config.toml
head_dim = 32
hidden_act = "geglu"
qk_norm = false
attn_scale = 0.177
bias = "none"
parallel_block = false
init_std_o = 0.0237
init_std_up = 0.101
init_std_down = 0.0137
optimizer = "soap_variant"
learning_rate = 0.00402
max_steps = 5873
dataset = "wikipedia_en"
Each number is 50 + 12 x the weight over its row's rms, rounded and kept within 0 to 99. Layers, rows and columns count from 0. The size before them is the row's rms in percent of the matrix's.

# gate: layer 6 MLP gate, 192x64, rms 0.114, rows 78-94, columns 0-63
# up: layer 6 MLP up, 192x64, rms 0.111, rows 78-93, columns 0-63
# down: layer 6 MLP down (transposed), 192x64, rms 0.146, rows 78-93, columns 0-63
gate78 095:51 58 55 51 39 69 44 63 58 48 63 30 31 47 61 45 33 56 59 51 58 71 62 34 53 13 60 35 61 57 55 47 36 36 41 57 52 33 51 24 43 61 46 75 49 53 64 56 44 53 64 43 61 47 53 67 53 43 63 68 59 53 42 43
up78 098:37 30 64 38 52 59 67 55 33 38 44 59 43 34 49 42 52 45 57 54 61 39 45 42 41 48 27 52 35 54 68 48 45 47 54 34 35 35 34 32 25 23 46 63 36 59 52 52 52 73 72 53 70 48 53 62 62 63 51 43 43 62 45 45
down78 092:69 40 46 45 54 44 51 50 51 67 52 55 42 42 53 38 46 43 75 27 41 59 61 59 44 42 45 38 38 69 56 69 35 71 77 68 48 58 58 44 42 39 55 36 49 57 45 37 51 45 70 38 50 53 58 81 62 60 37 37 50 42 28 47
gate79 077:34 48 41 34 35 80 50 46 63 48 38 63 43 57 47 43 49 35 62 47 66 65 38 45 20 53 41 41 50 70 54 26 55 57 24 50 52 40 56 50 31 41 67 49 29 37 43 76 43 50 54 58 38 55 42 53 59 43 38 41 51 44 53 52
up79 083:64 40 34 54 44 36 41 16 53 61 56 64 41 46 47 42 42 53 32 47 62 41 46 60 60 50 41 30 80 56 51 60 56 56 29 40 63 44 40 48 36 46 49 33 45 35 46 46 48 67 71 47 64 42 33 38 33 45 30 60 57 50 60 67
down79 094:47 70 68 50 61 42 66 84 41 59 47 51 51 49 55 42 62 58 49 48 52 54 63 59 69 41 59 60 37 29 46 76 44 55 77 50 29 48 78 55 63 39 46 62 62 61 43 35 46 50 39 42 47 44 56 55 55 46 61 51 59 58 38 31
gate80 109:40 58 31 54 41 52 42 53 49 25 53 39 34 47 44 30 49 53 56 47 51 59 67 36 60 67 60 49 60 44 52 69 58 26 58 63 42 52 49 63 61 44 41 47 63 51 29 44 54 56 56 26 44 80 77 46 67 56 39 45 38 46 46 70
up80 095:42 37 58 39 27 48 55 37 67 55 52 55 65 45 40 55 32 44 56 58 51 39 37 65 45 69 39 64 50 36 37 48 67 51 35 53 57 43 73 44 62 30 33 54 67 51 62 36 42 47 37 72 28 55 41 46 40 41 77 53 62 42 61 60
down80 101:26 62 36 56 39 52 17 58 33 34 63 63 48 69 67 49 48 47 47 58 73 66 56 18 56 51 49 64 54 41 58 42 34 38 35 63 44 42 37 52 27 54 69 46 53 52 38 58 46 41 55 36 60 53 57 40 53 57 41 43 55 49 53 52
gate81 095:57 56 54 29 41 61 67 59 63 36 63 57 56 62 31 55 63 62 61 36 49 61 49 43 45 56 57 50 57 31 26 48 48 49 41 56 51 42 52 69 45 34 64 59 26 38 60 51 59 52 72 69 71 52 27 55 39 39 39 63 66 31 52 54
up81 095:48 54 60 57 36 29 49 47 41 43 59 25 50 49 50 43 49 53 47 68 38 53 55 48 80 47 38 56 45 38 47 44 47 43 68 49 53 50 42 60 15 36 44 35 67 63 43 56 36 53 49 56 50 54 69 53 83 74 60 61 36 38 56 58
down81 093:47 25 44 29 33 54 33 64 51 50 45 21 34 67 50 55 52 39 45 36 47 46 50 41 33 27 51 53 44 55 48 32 60 53 31 47 52 48 50 34 53 47 61 53 36 46 52 60 63 58 27 53 73 54 50 46 37 43 27 48 40 58 31 70
gate82 103:57 63 55 53 66 40 58 65 55 46 44 41 65 49 77 50 55 36 44 66 23 56 82 49 42 44 46 38 52 37 42 41 66 47 46 30 73 69 56 42 53 41 54 35 66 30 36 44 45 44 55 42 72 41 66 53 58 57 38 57 41 48 50 46
up82 103:66 64 66 47 18 51 52 45 42 51 63 65 63 45 43 71 61 58 50 49 71 46 45 58 45 68 43 53 56 61 38 71 41 49 56 49 48 40 39 64 32 47 42 61 31 77 62 56 51 63 67 68 39 49 57 56 42 39 63 50 42 75 50 58
down82 099:57 43 42 43 60 34 52 56 43 34 50 42 56 73 48 65 61 33 54 54 23 52 64 46 51 38 47 46 48 60 32 26 64 48 48 46 56 68 30 44 49 48 63 45 39 55 42 56 58 46 28 52 66 59 17 51 62 57 45 50 48 22 42 73
gate83 098:62 47 56 45 57 34 54 50 30 33 64 56 55 71 51 51 60 29 51 48 68 73 38 51 26 59 45 63 47 55 60 58 57 62 27 49 48 33 53 42 58 46 33 49 24 68 55 51 48 52 62 79 64 63 40 54 41 66 66 44 53 44 49 53
up83 094:54 47 58 50 49 73 52 56 68 70 51 73 50 70 62 27 56 47 42 44 43 49 39 39 27 50 50 47 46 44 36 48 52 52 53 30 51 37 46 56 56 68 48 46 58 48 72 53 61 40 14 46 40 68 60 71 57 61 59 68 59 61 48 41
down83 102:43 79 30 56 68 53 49 52 65 43 60 53 40 38 69 38 55 75 53 53 54 48 38 63 44 79 62 44 49 67 53 64 53 26 58 36 40 46 51 60 66 64 41 39 55 57 58 59 54 52 77 37 62 49 44 57 66 38 42 39 62 49 47 47
gate84 093:49 57 65 45 41 38 65 49 35 41 36 45 60 73 58 45 35 42 65 61 37 41 43 63 68 43 52 36 61 43 33 69 65 50 37 39 53 36 60 69 53 65 61 49 51 45 63 47 59 74 55 51 45 35 64 61 60 35 67 31 32 68 47 62
up84 120:60 44 51 51 70 81 56 43 39 56 67 54 54 41 48 47 35 58 43 50 52 44 32 55 75 63 38 50 68 57 44 55 43 56 64 53 64 55 55 42 58 55 61 62 58 63 44 59 36 28 48 39 31 44 65 68 39 60 86 60 56 61 41 45
down84 122:68 70 57 45 27 50 67 43 45 39 67 42 74 59 51 42 50 48 45 47 57 35 51 60 74 46 43 54 70 53 33 27 38 45 45 77 52 56 54 57 64 60 71 62 64 53 68 53 37 59 42 38 59 31 47 53 43 39 65 59 41 59 59 48
gate85 101:46 48 39 56 61 38 57 46 41 48 39 59 82 63 64 51 49 44 46 64 46 58 70 60 70 70 21 56 47 56 36 41 53 48 53 57 68 56 74 59 39 46 53 57 68 56 66 59 53 23 40 60 70 64 46 36 45 49 55 34 57 42 48 45
up85 100:49 42 60 62 61 43 51 41 51 34 45 66 64 65 61 69 46 48 49 48 43 44 36 71 33 59 66 76 59 50 67 45 40 78 39 59 46 35 52 41 44 52 45 61 48 26 47 60 34 65 51 57 63 54 67 44 21 57 63 37 44 47 35 47
down85 103:49 39 50 66 48 52 59 47 45 14 78 46 51 63 58 29 42 57 39 43 52 35 27 50 59 35 62 34 43 29 46 37 51 47 37 26 38 58 56 50 61 40 47 36 49 55 46 55 25 52 40 54 44 35 45 78 59 45 56 56 51 54 49 47
gate86 098:43 35 40 44 33 48 58 62 52 60 22 47 58 71 45 43 38 54 56 60 33 36 20 63 67 36 74 65 53 64 47 43 73 59 44 38 68 48 46 31 43 46 47 55 57 48 28 46 45 35 48 52 48 36 34 53 46 51 55 41 42 34 62 54
up86 101:49 48 26 42 35 55 56 58 69 77 39 48 61 45 56 43 57 61 38 63 36 55 28 53 38 55 74 67 56 53 71 41 55 37 69 38 49 42 57 37 47 59 50 55 63 22 49 69 53 59 58 47 40 38 62 51 48 66 54 53 27 55 41 39
down86 090:30 74 66 52 57 42 70 38 59 42 69 64 39 57 50 43 53 58 33 69 45 50 63 58 51 35 51 41 42 53 47 70 52 38 38 36 40 52 58 59 56 29 47 48 39 38 79 28 62 45 39 50 61 41 52 38 53 23 52 65 59 47 51 38
gate87 087:35 62 47 41 52 41 47 38 43 49 35 57 41 58 47 66 69 36 53 71 54 54 41 54 42 73 63 53 27 57 76 36 67 45 16 36 52 41 52 29 48 57 51 40 57 39 29 47 58 48 62 53 53 53 61 49 57 34 55 59 59 32 66 43
up87 092:58 45 24 79 37 40 49 52 42 49 48 52 55 46 66 57 63 55 53 49 38 66 45 65 76 53 23 60 52 46 37 80 65 44 58 65 51 62 50 65 54 38 51 65 34 46 52 57 59 69 44 62 43 47 41 59 50 44 61 57 51 59 54 78
down87 090:60 51 59 31 59 61 57 61 37 59 37 22 48 66 46 47 39 40 42 67 54 38 42 57 25 46 75 46 50 69 64 43 38 43 38 33 54 41 53 45 48 57 67 46 46 57 44 54 66 39 48 61 59 51 80 58 31 47 34 40 39 70 47 43
gate88 109:42 42 58 67 49 57 53 47 61 41 54 53 30 55 63 41 49 65 58 58 64 32 43 64 58 63 52 66 44 64 31 49 45 34 42 75 43 51 43 45 37 43 35 89 53 53 34 59 56 37 28 34 37 60 51 54 49 79 51 52 47 47 48 53
up88 101:60 68 38 61 39 53 63 63 44 40 39 58 49 47 35 39 38 37 31 54 38 41 63 49 86 44 38 59 39 52 76 50 49 34 49 26 36 39 47 62 42 48 36 51 54 58 48 69 43 53 36 67 54 42 68 51 77 62 60 50 50 58 47 50
down88 102:27 25 47 53 34 57 59 43 65 50 51 35 35 62 41 52 47 49 79 44 47 54 54 54 31 50 38 33 37 53 44 46 57 66 41 47 46 52 23 58 59 50 64 36 29 70 44 40 47 33 32 52 33 53 53 52 50 35 48 70 55 56 61 32
gate89 103:75 38 54 38 70 54 37 38 46 64 65 46 23 36 42 49 64 54 46 24 60 39 37 51 61 34 43 46 53 52 64 66 52 47 54 35 60 52 50 50 74 51 52 73 43 39 44 51 43 54 63 50 50 62 60 69 71 57 60 51 31 36 51 33
up89 098:59 31 41 72 49 25 54 62 73 66 56 46 40 33 83 72 71 57 58 45 66 53 66 60 48 50 61 48 50 60 60 42 55 41 47 54 42 47 66 40 66 46 28 53 46 57 49 59 48 43 60 55 49 53 56 68 63 42 31 54 59 48 38 64
down89 099:75 55 33 55 71 46 61 44 66 43 40 27 50 45 53 46 33 52 36 37 47 56 51 51 56 42 30 50 65 48 72 63 52 82 55 53 44 77 46 66 51 34 62 69 38 41 49 44 55 46 40 43 47 63 61 69 52 69 47 52 46 58 54 61
gate90 096:35 53 54 44 67 48 44 44 61 53 43 45 58 50 63 19 44 43 50 59 63 44 26 57 63 68 54 56 49 23 32 53 61 47 53 40 66 65 37 34 41 29 49 53 29 45 50 56 32 85 49 37 51 40 46 44 36 48 52 52 42 58 59 38
up90 107:49 50 57 51 41 53 29 57 41 50 56 45 57 76 51 58 73 28 38 27 32 61 55 43 49 53 45 38 37 55 37 39 25 53 67 65 36 51 39 56 29 51 52 55 50 53 45 58 45 51 46 80 43 30 48 59 38 29 40 72 44 46 45 53
down90 102:64 52 35 61 61 48 42 60 46 45 47 48 61 59 51 44 63 51 37 38 48 56 66 47 41 50 45 73 51 57 63 47 44 24 31 41 38 30 46 59 77 47 49 43 71 63 35 57 62 26 24 61 48 54 35 65 41 59 39 36 53 36 36 58
gate91 099:82 51 54 66 40 54 59 42 34 55 54 35 42 64 55 57 61 69 48 50 33 46 47 58 41 67 28 56 43 36 55 70 54 70 41 49 38 41 64 45 52 59 38 43 65 52 35 41 48 77 57 63 49 48 29 58 42 48 43 45 30 36 55 29
up91 109:56 33 72 49 22 50 50 47 72 54 41 64 60 42 41 67 48 48 53 38 50 72 42 38 47 30 67 46 42 45 47 80 55 61 54 62 31 64 56 46 44 72 62 48 58 54 63 53 78 49 57 36 43 62 50 50 38 45 50 64 44 43 45 36
down91 106:62 59 49 61 47 64 43 54 44 31 51 47 39 52 55 57 76 72 66 36 57 43 70 71 54 52 42 44 30 45 56 36 49 65 52 41 24 72 63 52 60 56 32 48 36 46 33 63 30 54 49 23 58 51 50 59 46 55 47 54 60 58 67 40
gate92 104:50 39 67 61 49 48 47 44 39 46 56 57 46 48 60 43 56 51 57 62 72 53 51 54 49 59 38 63 23 36 37 40 26 44 41 42 36 37 26 42 53 55 70 71 55 54 77 44 69 66 74 49 50 51 55 57 57 63 46 56 56 53 33 27
up92 103:67 58 57 52 35 39 46 48 50 40 37 57 52 30 52 41 47 43 48 80 51 38 71 65 72 43 39 69 30 48 59 50 69 54 53 23 59 45 42 24 56 49 46 61 31 55 51 58 30 53 41 59 34 46 46 60 56 67 67 51 55 54 55 41
down92 107:48 63 69 38 40 36 48 62 58 43 61 54 53 46 54 51 33 56 47 77 69 31 42 20 45 59 56 73 51 32 36 46 34 47 58 37 52 46 35 41 46 39 34 79 67 47 49 50 50 44 56 70 40 68 50 48 52 46 64 48 44 44 64 55
gate93 081:38 48 56 72 79 49 49 41 45 46 48 61 72 76 52 55 44 40 48 48 50 44 29 65 41 42 53 52 37 60 46 31 43 63 29 35 48 30 42 51 57 17 49 43 46 41 59 49 36 45 34 56 48 50 50 49 45 41 39 20 39 38 55 50
up93 095:38 29 31 72 67 74 52 51 46 34 52 30 54 43 50 41 60 32 51 36 65 59 69 44 56 50 68 49 46 36 45 40 42 47 50 64 54 36 36 35 45 32 53 47 55 38 61 50 53 37 47 53 67 63 68 40 55 37 59 54 78 54 62 60
down93 086:44 42 58 46 32 47 34 62 46 61 58 46 48 34 44 49 57 70 51 21 44 26 47 77 43 53 42 61 50 55 59 57 70 32 60 62 41 65 39 60 70 71 34 31 47 44 48 43 42 57 68 61 43 56 44 61 44 60 60 32 39 44 58 58
gate94 108:63 52 37 48 45 31 61 60 24 52 78 41 63 39 52 74 53 43 61 49 36 57 46 44 58 61 55 65 50 48 26 36 59 59 60 44 68 23 65 68 38 52 45 58 53 53 52 34 53 32 42 59 41 40 41 43 38 60 45 73 46 42 57 41